Each number is 500 + 25 x the weight over its row's rms, rounded and kept within 0 to 999. Layers, rows and columns count from 0. Numbers have three digits each. The size before them is the row's rms in percent of the matrix's.

# layer 11 attention value, 128x128, rms 0.0708, rows 110-127, columns 0-31
136:494484469508492509456480500496491500497516505577501503505476477491477502527518466474551477463505
138:496508494503506526520504538519448494476504516479476521506529522522492503521517513506480498518469
114:516456486506483467546499506514488441505538498494490497476493510489484504478506511504465501505518
128:482499497525492510544476469511513510475490496507523499493492473526485483492474487495508466459475
134:500501515467481493486491483531526502481453513507531522521486529494500503525493462473467549474513
136:497474489488533519508548504537482538472496531518475548504484554510501515492452530440529462514486
137:482500478494502480523500519461514528486486511532537470492489444535504536486508475519497512470445
140:524502519467473458508486508496490479464466515511492465469498499558467502475537534485551519466503
129:546498475544501510511507479535517489514528513486543512500463506468490568470509501496507443498510
132:529490519476491480503479510487502503460474536481546435481552503506563474566499533520527498497513
136:544518508521494529514541472491480508528514489471507462529541496512472514549514509470465498527515
138:509520451463465509497486524487481543537471508487462511493476519503485492526551487468506497488527
130:523503520471483473479508494511476494484512523540459477517488542500466505468509465495514499493503
138:510533456500469490495528451499516528525536526527504515509479468501524527460513494479500484532486
133:483457503499472509448503509535489493490480507479515516498478491549426584503471448472522517494534
125:510507506490474525516479458512468480499495477458433512482512512503511518511481486527521508497455
132:494501510466485452534467493544481516524500497545505525481502516466518518526490447491538521504495
137:525496499536519449493452524473482480503468522458504549561482507523507516511455523504494522483502
# layer 11 attention output (transposed), 128x128, rms 0.233, rows 110-127, columns 0-31
138:465533481511495447478506540446511500505536458519509538485447476506568500451508506507479535512508
140:484486478475504501492534532513491459476559512465493488512524517477493512513503513509493527503490
112:534511530541496533499469484496471477426504552475475505562483524522518504474499443493503535532506
132:516472538523504502479487512516490473536505468500491481523525466514488491507571463488511503508502
133:498473476483488536483504560497527493485478451497462503512497532533552539483486495481535468518502
131:460494511476509532505481511464516509495529512474509485489525529494486431506506461544464534517470
143:495505481486488515471527499548507518506492478519516484451506509540543470508533553470477519534460
144:483489487519532497521537516439529467470509517504498489524479495473494498496500503479507493524488
133:483475475493473527483518479505524459547523541488450496502469514525480501523479460514520526523467
129:490503514483523518516483502488501566545472477464474547515476493484492471478521563516498478473537
134:537501474489473496515445477528480476453528526500502483458538465485488503483517511525518473516474
138:515501521554533499494509543484500491515491480492545471515521477504475463508485514525476515512511
128:533503462522519496551489480467534541524490480489505490493492538483510497461522513521481540521447
136:500500498493529514473473541532488500502508499468505453491530545515506498449524509548505515496478
131:436510481476508482478505489465468496522465500491525540542511524491502494475519493537476488500517
126:549491483499474490455507519494514528482482503470495510530499500497474548489472553517499534512522
134:512522487525518484554502491465495507504461531441486492507515542543459502481484498513488472492500
137:518527535527492470525487482472476472527544502521479501471506544457496506460531490489524497488483
# layer 11 MLP gate, 320x128, rms 0.0633, rows 0-124, columns 0-31
112:503518449515558504465505473510493510509501479488500489499500473472482551480480505515529531472501
101:532513520467528548510496474491554495490474492550550476493513507527499511523505492486499466521525
098:514494520521535515514494492522505530477468489483505486505545505499504456516525506457495488542495
095:463522527514519521511505507505473471480473500483505513484501496549506492482500491526506491473553
098:517533528454498488530555483470523483470513531497492464503493462526537511521489452556437541541471
095:463500513472474520495484464490469522488438537504522480480510486472471483468506527495443508504509
092:478469514503525515457566429532509496536519467505514477484501465487541486507501505503520536503471
110:507525497491493499529493443528514520487509493467487493528505564501495486480506497466513514520479
117:531488473514501499500479448515521490516518532490468497548467505427529501492526486509523490475465
108:473511525476503483496548458525485534520471500500466500528500511498468477478528508514509480529527
112:511464479487530498525525504512451500511486462561519505475503473487462475519495503523502502500496
099:506481485494475504519582514484505464482486496540482490508504503500515497498471487508516480516496
100:478469489508496472519484499468496523470495539508486477520526496445482480509518472496527491496510
099:515479498494510475496533503502479533500495474472543539498519467495506487489528463531485511497466
097:529519502510531509503494492501504504511506503492484507526490494469470524423470532519491528496499
108:476496463539493492489448474494473533470476537482507488519457543444502508533521483537463475540511
096:486520487524507492474510477520477517509507512475477508476546513491501494500506457465502461499542
106:476478505492530518495497496474529511510524507519491566428488470511488553491481489475484487503498
106:528488470518498460481471474493486538536507479501526568492555484495489524513434479556504492512505
100:510458519489500492515472493490522506475472521523486464515532515487520489500555458513495455449468
090:472514498543493552523470476479534491508476525522576514528515467513533544510497486557491505518522
108:469495487495541486501495478470447488528514488511488462522485510458518510513495492493529468505491
106:504523511507503537568511511476477529530503455517517503515492495488519510493475537485540480488451
108:525487487522469457475447531544486539490519521522501496525478476468480503513506491481502485509463
095:494547458472494557479506499557525489462492524485512479496490522486520522512516494495467478489505
089:485477499505520518534493520527535544501471507525503484506507488509530470510496517476489453497550
108:501494518464474482545518434474472481499532469517556547513519492511509489512504516528501510507499
096:487519507481508529520477483477501531484427467520487511526495478490502532479506455548499525535497
095:515515465513482498508514503487509491458475491464467503503549487489482479500488491520502516542498
094:482494532527493506497517494446473497479496523534511513505527504485513520534540495486477558442455
094:553500456534520491562528492452463476522511504505488505483466484491497492492519506509471526528495
099:451496475514505552497530492484522500468500475488496534516488515490530507481519471521534528532546
102:510488479488471514510456530487441513506526472501493492500549457483534523492566483504504469512518
099:491502481520526542472497521485492541475541499536510524478472503533480454528469534513516467524484
092:535539503514505493456490476469491479506519525522573504460521493482514503545507478519519495519510
097:463514529526504522496494525505504494497543464514509468504519500472489511443512520537473542518497
109:539511490488499502504521485505475536502539524477518463468484534501492495486527493497494469512507
111:531489507553464484526530496535522506503510466468498511529495457502558524459506462470529504479487
104:519509486484527491513523483513471516494509473481549466498499496531534533463475519538490468483475
113:461562531507481491518500489445513454494493470437488480512487503484523479480490508498484521513520
094:508520462495480498515533467495531506517538525486496460507509472476477493531468506483513479510470
107:493520484503505516528503475517505505499551537500491517538538541473458506568468502476507480484460
099:500455512557510452529478511517485522503527444490476501530489512441491509453466493514522524503507
105:500472460499484450496478466534485477514491484470437505502507479518491520496540463491493510450477
099:468535463506484490520506472484520492524495480433500539491507497506517503430501478502529512511492
103:534459470524498495503488492475519478518489555477521504508512468473571467517540521487493496524466
094:510496482492476457500478529543506492525511489510482487505523498486535484546493497537526481472490
095:471469475490495502506503500549476473558499487494497491499532478530480489524475542496521536528548
106:487498481501445511481521498504526526502477463466506483504466545471487507512559494517536486517503
095:518525502504540450498485541525512494526494499546484471522469492485526532512520474465458532513469
105:459478500492503480492492509491492456467480517519519519518521455539520487498518479503520504501472
089:466519494528480517447528496535467515510476497485450506545547514516460495510501503524518515527497
096:523467499505517499496535513488504488449512535512511486486500487505494485537535545519501508504467
096:524464493556490497538526502487469496502470528523506538510490491485534552496514522494492518483436
095:531508514488512513480482556501463539486508496503501505493485521505489545498487517504511503476549
106:474506454485538511475530529502482454471513554513501525516544487493503491506532500496501551535506
107:478441538511521500464528475485507467483473498515514497519494500495429494471518536501483488538536
092:523479514517502511520464520534470527454513492478519489514467485459510517493548470518535512541497
100:512475554501522498591499476492496487480463468522473486530480472465488497482527445491511489479485
094:461491499462539508473472493497525521467449520532511486506493526489509537509491483554489455493506
110:475529485474502504460496524514472535448478472493433528474477500536503499479529495509549518453485
081:497466506490503518512461528502496500481523469506494467463492567522487482513536487542487497510462
099:472514530480539471518503517505454527447535505491536484510518516476516508489444471475508476541504
095:533492474475481498497545496512520509504486520472506452534518443515497536505443457568518502471526
100:537512465462500474487501451491477487569523499467536495558502457492486475522506501518483501494490
105:498511456465471485491496490502487473508523478459507494520521522516487520517532499416513471448478
111:536495466452474507454499532544500514519513510478501517458537506495506472498498533525505502494494
112:484492490487481483509518496500462492475546455491503517497460560469475519491520454485495483506495
094:522500498443559462523541540492518519503510497457487462515517503498512438510518469472522504491522
102:525511526537496467482538461482504467459496484484490528464428521505526486521511486520441485529487
104:492503479487513485489521518493536546498502499479520510483504538496508525514535523424498459533481
104:522549508487471529501488490486512467500500509498501499504495481477489500480503545502509473472496
108:525473469506467492481530537515489508474494528468465496527492473517491500469536495510480522526487
099:464477463527477503491471508522496495498538508497518489514508520515447476472503520506523490528508
100:529493533512531506495496514496481533491427472507503483508491453527524540524483491545538513537526
106:468512459526551485487507490540554471477521546467492506512490458524499521480499528503497487489491
099:521443495479463448516559440486490528497478487479491473476491507495485490467535490469446500500509
101:543505501506518510489517497487501516484503481471499497477535478521463480496503510457483485549507
089:477477495510496544455470537473458467505544441527520512489542487514541535503520491503532468530493
085:522517532541460531492502499517456481498518563504550484499519513511507499534474505519538510500527
104:537546508509470470490506500534515479469501542476489489529530527480545495556516481509455552483520
099:497531507508482481484511497541515543522452522497505487436550481481562453487508479527498437491502
094:491494534503469505516445477512498514511494466451510493516521481548480506501463557493462526514483
105:482508500513477482528567481532493505461494454502502513484482558498490503471498532510476532551565
094:509452497468498465512459475492472526524473520475519463468509481493474493544468496493499527504517
092:518510501540458548510542482555548483455505547525517475493515536472469484502512495517519500505537
109:504509499518535526472504480511472545476506475461493477545514483484484494489489478502528500462518
103:535524517496493490514476564559504485518485472499478562490521485461511513528521523468514507537486
103:509516519459549512548473474501488494522501484497510501494510512454465489479537488473520521490553
100:476500533541494475501433523439487490497471516519525507478486482509474489509445467450494437499519
107:507490505520470529462490515502520497523474517505512501455495454489510502522461496488482500527505
106:541528491477481493508538454527479520503471514475530568475497487499488534491544490487500515495497
108:519497524506552520529415508491501513443529471508497493476493527493525507508500478536509495542488
107:517478457478505463496493513524453489506493486516457533500476496512485452507469469525565508495507
098:507514474526451495487458472484547512493461519521492508503497448501487549506536472520524470531496
104:517528546525494482510539498507481465470497548498489498534492529477535486552500523518517541480495
114:515533485531463473497501483518516490485485544499498475470504508529490491506518504512513516530494
111:483496477499497503498500479478519512458492508478519493540519475474466488498533471521491503492502
103:492502508461515493536511487476508486510517502446541498513530460502483533503482470494491474454471
088:457484497508514513496513513486532499496494418495506492507458502532484512471484504541525508497543
100:502509494499502478476519549505501516470496495485457484474484482487529509535553513526485464461484
103:528526514547497523481542460483491523494508520515516523526469536496512518510519488510486507513491
090:525486506459471527470439499498493526469494488478510494463452487477495506556503509496506462528539
100:523465439538463511464515537523462529514533459489502524538518472482459522467472498513500546472490
112:462519549515480491525482481507493471498535483500451499505527495501553461477519537524488500511511
116:533502467521551542520489488528492501471518495515506529482504480497505528501550481514483498459522
106:467486506507510520508500484467526469466496464497518515449519526457541454487510489524512496505488
098:501550509476470530491556493542491516494540505481505495475510516517506462529489476478537519507492
102:501461538499513483484495531518502508509478499463454505452493467486476481519539479552512511514484
093:490493512485520536503520426463534506511501466524491534491501467512478502497495443506479518464507
093:495506527526501544466510483477496510498460519500505517468467487491464496567524466464501516482463
097:496515502478533484457483501475479467476484519511522521499567513540515485515533516524487507524511
103:512512507482514486540464484518520536512534493511496499484469498535480527493499523491501497488486
110:490483536480484514494499495471493537445540513490533548508493475514527500543505449503526530527505
098:512502495449457480486466520479502541464522545527510486515512489499497518450528519524448456495554
100:538499511474488501497486518551480474480567456513504543478512513499484462504540486469502471482496
100:494481518546499492479523462528473467469492468522518551519572454540505517489508518534483523506465
102:472511531498449487477517492492496541534503498494521516510565516466475533491527490467523488491514
101:509465519505490500511500463494449510532450540510471547483520507483530513517513521536493512507470
107:472521489495532504530526526557504511564447481494493544502494518491493494521440492525555518500445
094:503526479484496507540488524503510491463516494510473500510508504530503532521501513428506512530515
100:530461531547503464493493506475540502513528567483526424501484524511496498540528473491530506489536
118:526484555529464490483486473504473557502511508471473525469501513527486491506508488505495475528462
097:487515494475508509558550497551528522517497506456554522482513516475491511475477516496482453522527
106:500486487499532473479501493582497510528496485483504483493448486512494526475525507508526526521533
# layer 11 MLP up, 320x128, rms 0.0644, rows 0-124, columns 0-31
109:517534494534570503525518526477536473508465483533488479516523506540516496452477519515498486477535
106:501526537554507466488479495523509483493488525537476510547510473518489542429477519501495499509463
099:451510512514496524478437482523494523514482510470511538501536472510529561505515519478518497485496
100:529527485523504489465548516475498501524481485492507522481475522507465534494490504522509492462513
097:491530497474519517493484508508513509540489488459500496497491470467517514488490492495525487507517
095:459474467520441536472510495511447505512491538463508502490497487471493500498524510454474504462501
094:536486460528460508504509559526515473495494466500486499502453484491479497512525533461513509558469
108:506479536505480495530457471492539517485506527547487480490466527441500492481509555483506482491492
111:508475470498489482459491515462530476538527501487490496486567501498524488485521511544503537487479
103:494523487471479464469468455511538516506470491477472509507524491465479475456485488525497519510480
109:488512472485475516503518546511505450531491519465524458517498513522500478490484535495505500466521
095:481533494478489483508486461512529457483487489465481507467509481461470479469472499494525447513495
105:507491516462524541477470485484500510464512509551466498509517555498516474477484549545491584464461
106:491532534501536505526495493485505444489493510547477477509482524518502521489453513502465502504510
102:527510513494494525481523485479506555496504532514464518516475522529477511467500477523534516490488
100:474507488498527542546512525506506509492512480485460510509505510503502533562496469463467467479482
093:498518499503502527509527502511504465493475523505517507537483518479505504499517516493514533486482
103:482515488513537493473465541539469521500533486465499489496512501507507538466512504485506533512473
099:526524471505508506495542519497541555503498523510530529473530481516481535533495526525490488488518
105:511496483533508494508469484463513542523503480475482511469538505489520500455521486521509514473526
084:505507510501485402523526488515515505526541464490484510486495534510495521524478512507526523502512
105:495506504521515502498519486523501496505509489506484540469520468507514499512476507492533519486465
104:462535483464478504509447459498490502520560491508508482549505496489541515469515565492511492512485
116:505520494524476477468508517500484508509510548521486479498490472477504516491475511491463468494455
096:509506500511519489516507533497477489466521445493514533471530523459480512491521539498494504486468
088:537491531509456507503543481479446488514491467520483487520476487463473539491557466502500537496538
105:435462497490499448474490517509515455502470530476463488511475477517486473521516492475488489470452
096:526490494466563508467514523489468527447542473462481468503522499454505530487512511545499545498504
094:514448489509461510501495466504471519505500543521473561502545485465482494496498520507542479500540
092:492455510525467478475520503509497526427536520522504484519499492501501517493504473485496554503502
091:508539518510563522477546571484481521516484488543484464448462512510518510509517501474516504482503
099:535501490491502540509522513514486528537473514493511490502507455503525498458518458507562484503469
103:505499463480533497529512509547511498508512496478487503550461508462536517492512517526483490478519
096:504486493473512515525499494507495496493458466532483469488493488499536492509520502498506517516467
083:504492481476485504497542532475528569484469492463438486469488548538531495500517501469499469522472
102:507503475477491508481492561564513479517509449493467491442511498485500462485524519514547431485474
111:499501517467476509494464508495460524501520458498506477513506480468512478487481533495506482516515
108:500511491486488487445500494509482497505483468500504475483514477496531569536462508454524490509501
107:478515512510491460482440508522483467471470544504553517498499469501532487510519467502429509525467
105:541503450527530500485507473522508521508465481504554525491519501496511491494478513508455532487488
099:538487517502512466513492473493474532492459492542506499460522522521476470507497519492496447493514
102:471474427499546498509538468559505483528512515481505509495496548525512502501508474498546477473489
101:551468468510501466497498464533535485471510502491514509519495490506517524485518499520511471537492
101:490456483461473528497440478467538488488449519543454478495478485482520509538499538490476498504501
098:516472489480491548478522513536479474561534519524519486509521532501480483500470508492508514539511
104:539444539478497514476484431515563484499479493500522493520480474482514514499504473513549496533494
091:544498492490494454476533538548524486504527488561525492495486510463552483490511519495508473487502
100:491504516479548498524501501470477497551532469481547486490492480520490521479491503528524499520477
103:514461480523501487546504477505502520534481448537480509503518532494478493528483454476524522470500
097:472509503503536476490500523492532469464528513465505488471495507527521458517502532478506495519508
104:510479490475521452518485506451498504502494530502511497533524481482485446478473491492502466505528
088:532507508518520501492491517469492534447493548519467531497526496495526533487523498486505522512463
094:505505485502491497497507493485542498530487508499495502521487488510481510531468469466504466506554
099:501502494503532475448512479514521502478518504508487483488498512550486476517465455489486466449535
099:482530509486510514497519505526471496492510510513524452529552499528485545481475503493459537485486
101:513525533492520498490499490492531505475454498472502498511512490556491512505522526504476511519488
101:478514532514511525529475509483500518513529500494532491500538512455502492469463500467494507482502
091:525526512488511516449500562528508537494525484505520524492517478480492510508531482510489471524544
105:491499515516480477505487482499474545502488496505562468558509535525514510521513465474556528465494
101:471536480508448497481514494497532538496517457454490477518522512520479540490477498512497489477516
100:497468508500542469514469460522484470495499508511545531479485538460503466484552551524518529559527
086:509480483487518548504526507516474516512500523537529511488495527478490526526516518503500478470472
099:514446461473461516477516477486541442506465488497487507501486522478496462485564508542486491465495
095:517512520523518503487477536511475465489494504468500501487500520512528496495515510443481478521507
103:523473512513492455484466519475490490503479485480493471519462559492502485470476513499467503523533
097:534481562506486515505497509489488497481475507488520496514523515523534498462480484510535479538523
105:523473502507539559533489506513495478467525496510506488499500525533497518500522477474521507474492
111:492473516530516496464485542485499467527508467478498513516486457501483533510502519466543552470490
101:499490474507504507508534497501453505494466513521512519535503493502502499475497503475510502488524
106:477506483519481492498544475488497553499501437489483478488551521529477516520476516505484467522499
098:519491492472480496484504509491494549494510483509540443508446465475500512476514501478459497494525
095:541505483486477456442513458518497544533493488501498535505469513486514469521492519467476517521507
112:509472453470524502533510523505471512494509466495516487501504495472484504512477475462495482497490
100:507484506511453493513499484505536526530512489502541479504506516494519518513479507541506467539515
100:509513511467460507469479462518500564503469475461520516492513494508519493508505499498522471512502
103:508549518506501504459496515495530452498450514510494503517488491499498505501471535504530488468480
106:497487523488499501511522535525519489511507516502468473497468472502520531490496498445487529494491
104:521482514527499498491458536510485513538510477499478498508479547526468533483508504524523511514535
088:503509525519465483503503505511473524459514500486458431443507493483472537472486486504492498509532
080:546530500443500468557477511495543519502499467466520489506506447476534494496512484464449488541468
102:483494463484528500533451479555539468519485521494478482443533493472472521538462498543500460487506
104:474505515491519508459473491488479490517535503487523507482474475497479516467504522491482452493498
089:466503493519543505485532497465505493470528482513508526505472480485533452499530496520589533485460
109:511498488509504544479510472517526481538538519496490501542513459480496515510497494470524555482518
094:474474520511501469462478496487472533509528502515501546486523468509465476506518484475517490486470
092:532465522504506517481476520497494505528506484524501488470522458515451530482470506514506527538506
103:502507542443521551512514488510515514507540510485502508516480504447534518514531550507473484519472
105:480465493517478496531517482458494522452472535525497517485484490524482484457495508510498511493490
110:465495517471528517527505525524524507518454509468539471484473530493503561469545422489533483476541
094:516474475510452514481464455471531495504502479506518483547488513452514434552479489468495496486499
101:523548519464509478522498489531454484513501520521454474506563498486523511502510517512510491450537
103:476485505511446420495531487492494462453498478520507466507481506503524487492499520514479520483473
104:503490544471510511508495554523513513485506472424513471442505480505508490487502464476498502460521
103:539477482483515527471499498511460508440466509563452511537516483441473477503498486545525542507510
096:480541490537509550526494511494513472497454485501498462502506513509490535486495518493537486512486
096:501512552532497488514459516511514498488530545494435539529447525494442508509497484495501514518497
119:506450493488478498502491470487498509495487511523496503513520459495490501520522503493510512489515
105:512508453521531434560516472497511539492485515518450513514540501503512503465499488542506495537492
103:483474547512476492511508470485508466548489538511458470489483531497520490461524510570508463544476
089:454525525506481493509502543454519522530515488500522490521502493507478519493453480457435531525524
101:496493484543510512481462528504500503538508492479491532503533544512489486513516443489506543506526
099:517505464495581484482516515492492546488537525516512468480524486561481505491489465514468512522509
095:484517461505480524449515517473488502467493479516481512484509500504524487550467540528522500509440
105:531456532486531492497472508515546483491488511501517479452511492518514506487508510437499463510472
104:537457484522496516509432544494487519492513493536533486556544519503509475500441477500558495466492
101:501533473547500468519507476460497490470509443465537499541467520476522537501510504491470481512474
105:485513540474477528469546492519531497513519511543519486538491475518468521502485521466486501520530
095:551484489536472483500499508459483529509462498547501487469506486509496515517513523509469487453543
098:505522470530506493531501523490484524501530524493509503495486502494469522463506515475469480490525
093:501529522541520501496535554473497466472462489496450472526507500506431505520503508456528481497493
090:516460485520514491519528524503524477508498486500471496513448494538519500504507455512470540505511
093:483523516460523533504506522459499500489494461542519457493508527518560525502504511468491504491526
104:506466468522490532497509494493514513461522468474531444547455504513460512504507565470462517503554
114:515494508535497519551495505533522516471520535491506508530501518516478487503450504535497500487482
092:531506454488512463530465479485485499518529513501498510523472533488457474508523484473433569454492
102:495494549499493530456535477469535464497467531482512511509522487527524488528506484502528508511488
102:504514535508504523482481520480474444482527522493513542521512480541501502493493496499483521546500
103:511507523464514553532489503496446520515490478492504469511489533521535467511478491481471491489498
102:484492514497514529439489491514450482552491538509504458514508482506521511491542511451474510513508
102:463523534510470496529520522493472507493522480480465511490499492511488478484511484512538515491466
092:532524511498481515482516527475478462493516500535482485477503575493511535538504489472500509522554
101:550514512515506491507482526458491478527489509548479486479491501513506507504498449488500504569515
117:468514457490481508482492489516455491493533457562522492538526509501563462533483537555477505492474
104:530471452466512500502500492466448465531501512509489502448474477499537507496537474511501532500460
109:466535498447476485490494475525471475512463491501516537485534546464506496520517491488522473477492
# layer 11 MLP down (transposed), 320x128, rms 0.0536, rows 0-124, columns 0-31
107:521521524519463518496482500529487490495530484500488519470529493500501503551473513506432503534510
100:486477526537480510551477485492524541500489526523558514494491465534547495511501505509508487516547
097:454546475500535494501547502522469465521494521492509525483455546542500485477481509512444486513482
099:522500509548498539514541519505505500508485459497461509503503526541491493457472461513484489512515
092:484480508502546495486456482472517502483507501547490524522502488489498517503488547506583530465500
097:503498502479531519510503523495531508515527479527485494533509499542515516513477509518473531543500
092:487502508496495474512519499472480429455472458506489555493503493442508477502477508490487507476486
104:493549504531490524522519517528535522489498547491517515493483528473490474496483539512485479501505
105:524490504514506468495489473473513490457509501511490476516527462515503491522510466481505525483437
098:448479456517544469518517507478475521492469506506447491504492529481503478472523494539517474504510
108:517503528532525495449517535498505494523525529470497479527484547504509545494511488489536546494526
097:482463533481557501482475502504507487504519515464479513521510502498515503504485549493533511502477
095:483531499514529487485496480512530536509460540507460487539484458449516495495547534507490483476483
097:525503511474514482447449503494509507476478517523525506506466485481509517555485446504464458506474
110:475480453513464485496465471509487431474509517483534483540502474487534460514490500495497476498521
094:505489492475481536466529484468541465475502537508504500531492496486502519448492478524477519503491
097:511506519516511498479481471537481481503493507494499506494519534488478484482518514483520486507482
097:563491492499491487473457492519518489503499573507500490513523512492496499496460496498547510515498
104:495538475520489484547467498474520524502448519500461522507540509544536472516500481510434511491477
102:485505517438492479514501542487485500464507467489476492487503502537535493537445481507518511529499
086:464519558500514527520480490475509520525505498513522476462490499491522490529520508518509527476526
103:468504468481547490529496491503469453487508495468471493475509500474512473525503494475522525499488
104:525469513471505527529510514427519498515493535495524511482512519515513483499446478496563477492502
113:481527487542483494504501486472431504491502505542517475449494527497523540550497516479449542504507
098:499492498514484525444516466493510554488487522494493478492500498532499442545473482489463504504559
090:494504554481476472484495488486484469483485486504489540500473518523511502516531451462493526448515
105:527489502519528490536483500531489541481510464509528510495475469469479481488471505483495514500523
094:471458509482545463455546483499475551519493488515504496491500524520495465526508463473494474495509
095:449547526534480494491479503515483563524485482478486457493469508529502538516491502482508496522473
100:511534526506502505514507487522520489559486518563496448476500499507496465504496515492486483467474
096:491513499472470461501441515515497507465543503479507476508507497493476501484535524511483472503501
099:487524534517559485491519479507501464514503472501457490497506521500445443458492514497458483520474
105:546473496513507503493505538453539487450504526479542499470486486531464503506475533508518503546456
097:508524499482507491497466531487511454491530535489425499495495502518505541470503443479507530497529
086:546505545519513473496484460517477496515463454514495504498465508535481494476490532533482484526454
100:435493503539493486542498494502489521519466509500536528521492527452477497498469498467475492508497
104:474479485447497522497518515515462540492514482515475519536520501517549494573494521534515511449495
111:524490519459506540507496484490496577545497471520526524504483515518528521507509530543495484497521
104:529462461526505501557524468497491471519529467515474533476513524499498534510504485522469538476499
111:494512536474489489515534513457523524516512460511537489500506480492511498501551450492483456515527
097:532538522514496501455508549493545511477456481501479454517506535548466483494531500455537514514520
103:478509484550471530490481455496518499519448498485477512513518447507508474482500505483508513494529
109:539487515495491530508517476468497509520487453533527516478502513569518513458488476525498489513499
095:510499530491475511477534472505518481473522509521539485516506542504506506485464512476449480540513
094:476514479449469510518521446480509500503505514517523510533519514536503533504478484516550463535420
098:504450474456477482484476553532476503504486479508476518511501501532517482483522485518542465479483
096:498492503429509479507472528483465476527481486531503536472499547459530499514470530489495503476565
095:516470493520526496499452495501493497505522522461510512519505509475542507477469449511515490515536
102:491498506522507458475487473500553543497508507501487479480493544476503463492514507485430499518469
094:495497522477460550461411516498558509482534525503518506517474457496475515476515480492516452473470
103:496524473450494532494540510533483497511539465498518498478519482499486508559474503490494507518556
082:522502543516522473496513435484532513519526506515534467500497524548495519471526551500481523545527
095:529511445456498504493486487516489532516534476483494473519523470498495524451480533472538494498517
096:482539517528542523506519521516516452483493541507545549477510498516550490461488494520556501495497
095:524485481509528464539491492473496513463477461510519446486518478468536542527502504514456481504488
096:498520507512533499499472500506481478516491523494509531519479509500507485505548521513451522534483
098:487503500493464494502485496508469520457538538499503460522500509521536500499478510535465518496463
088:556524493535500480484536472549508493517461504520540512489500505436483491509474479493534548544484
099:502503480488480526530506528471479471532510527489481482496510496485501494540507505510489484504535
105:531494509504541543512478479471465492531484505504511533512499503514506493503483488456490488510515
101:507474495546514467495529539525508459478481462530483498487527512486478500503479522474531500479501
090:463516496547479470480518527507522461473526515485451495519514478532493494471460500494482543455511
100:496506506454500503549531522490483522459509485462488470487523512469479481527476492506485480522562
096:505480440498494489501477483512499546515491495528543488502485515507532494507536471558486477511500
110:519523475483494487519524493498471480520534519478500521496516443481488514535507522491429479478464
102:492553502506531530503506486499494525464482458450490509497512533492512498509527532524508505468492
100:499490515440459437485527502493505526506461503479522502494524469470527461475527506498438537520471
108:501532505488552503529465504473536469532495482492512486518454503496451516509508490525538543529482
104:450462524511496499546487514505510488494491557531542484482518471479491495494535521523515468509473
108:491468522489440496482490497515520470503467500519513535485480458485512491482547464475545457503536
104:504501569456507537511514507502485467521497482503518525507488518522456493516482483520446528500531
094:502550508494502497510482504479484495479528453506475461457486535506493482499493506511451480489543
112:507466439514507505465504480537495525513528473538512498472525498498472483460428487513447499540498
104:508474508496470515502464489521532471490462498440562506530541494539483511479548519517529519510514
100:430506478479492485526490502545486495497509511547503509514539500487496518479551484534487490501529
101:464451465521469499516527534477496511504509484467513534498462446555489493542484535493487484490505
099:508499528511510554510512490475498537541474475489482477527491524493497513525532472526526525491497
099:461523496501549536498484471516500503478469538517468511513499446481525507530496528499536510471537
081:526520526494499466507532536516471511518473485501478461495511503474515520505529491505535545506483
085:493539481452512532531493473522554473515525486488455493514487447505497523472487446532498521497495
102:498476464508506464498518525484481483488560495472516513476491502491541503530519506493497488497518
101:503492488488537550477492498477518520541527473489455485486470469466527483509482507524497465487512
093:517527485488492505532470473471532523493514527494473469468499505513496496502486557511529553515484
103:448546514491539512524467446485488480539498515484504450481517472500485526472519496458484508515456
100:494481500503498487482487504504496481488473489448479484526466498514486522472474493496478570485482
093:506535490521509499532531483453475530497483528483478503520445487509498527513500493500444467531515
103:499502497451512482517549475510528463461501472532467465526492541483501541528489495510467508484475
093:504509543464473493506511547510511515462507470527519513481501496473450492523506555454477471480558
112:480489466497456486493506547471471513490535495490477473451481487514542487479497527484434510495450
094:467486494468555502524534489499517477466503524529548540490487543534489480449475506526476520507490
108:481485506489454486498530511491513492483501460472509463551528496504468538471504488482461506540493
105:528513543495496482482488480466495533525482478508515521502489465463512526489494517514535522503508
104:495471501502479527564495491501485512521499506480468489497509505486559488526544491515477535471508
104:472480547523466490486507495447540525485489496521496495471524510498535504505495494471507513541513
098:488548476500512499485535502493493495494510513484511536526508511519507470486521485484489536500536
100:450454485543480493473479509504507500469501503495524508499550529461546496498489563487538497468481
109:494478515514475491476501508538498549480509520503485503533519517494494527502465443495500524454457
101:482539505501528488526479529545515492515506477487527465524483510525537466504459540502488494455516
106:482479526530513509525505506479547505477482441443480505513477514484488498522520472505512497476492
089:504456511497491513481509466512485536495467517488530506534477533489509457484513504493492494501549
098:495504488510480473463517468495494464451558499483504508501527525500508526478506548492494511501511
107:514482490490508510492509521498492554489479534480500498539486469506483526494513495479467494522553
094:502497522506548507485505441504551492521497541499490512508484517502491520516517527473511491530536
102:501521503546505501500467548509442507509534531511458476511484522519493512521423476493515514492473
104:462534515519468515533509470505500474489532488534483531524457516538539507480491483497554467481528
101:528525502486476495492513542531508486511503543540492512476526511515503501507458467496451512524506
104:496543503519535465507513482495513522474503523520495475508482487526494482521538477436528508503441
094:485517495528481482476505538497559494505512495506513499495519507482526513522463522491460521500490
108:503535460519497521539503514494522508495433512529520524484514475451531509474465474489506488529488
092:504493466493548488504505462530507555532490518527495523512498523454502484512492516498491507477513
094:486508450509479514472506480510469533472494560484504495504530481481531493503468475470485494458530
091:446508494504479480470505505479539501489513532520497529494463464503501472563494510533547471541449
105:528498515531485530514438546485496472461505502465529508509511517489523536523481515511514522485507
114:477494503480519510498528563512487549523501512485562551534485507521488478495484519438502503494458
087:537505479507460444476508471518503506515460515486551526456513495484508523479520504503460496517507
096:502526499478516495500528486485450506493506488504496486523535501476510482508495474558458508526475
100:476488522483455488471488555517508489454493508480516458475487519480489521530532490474486498517527
106:474448488574475471542447509569511477506549501518472491537513453503492496527531459507526523536485
101:484494514498460490510520493466512533495504475477441494476501563507520531505443525515473528495500
095:537540477504487516527474543505504456518487490453491532516507474505500489522499495503522451517574
094:448450494496473500514511493519516513493509506490520487478469494548507497454506510483455523481495
100:480522495517514567500470481488499471527481506435507520525517522482516494513488520534477515480443
108:516536467547524518487491504518481503458471526491466476550508520487568510521497533520511518495503
103:506482503502538513501429535508470539509497512520445545502480490497515472503545478495531480494488
102:506502506512449523505533521510462479517521520540476494492499490413485467498464512472474524508522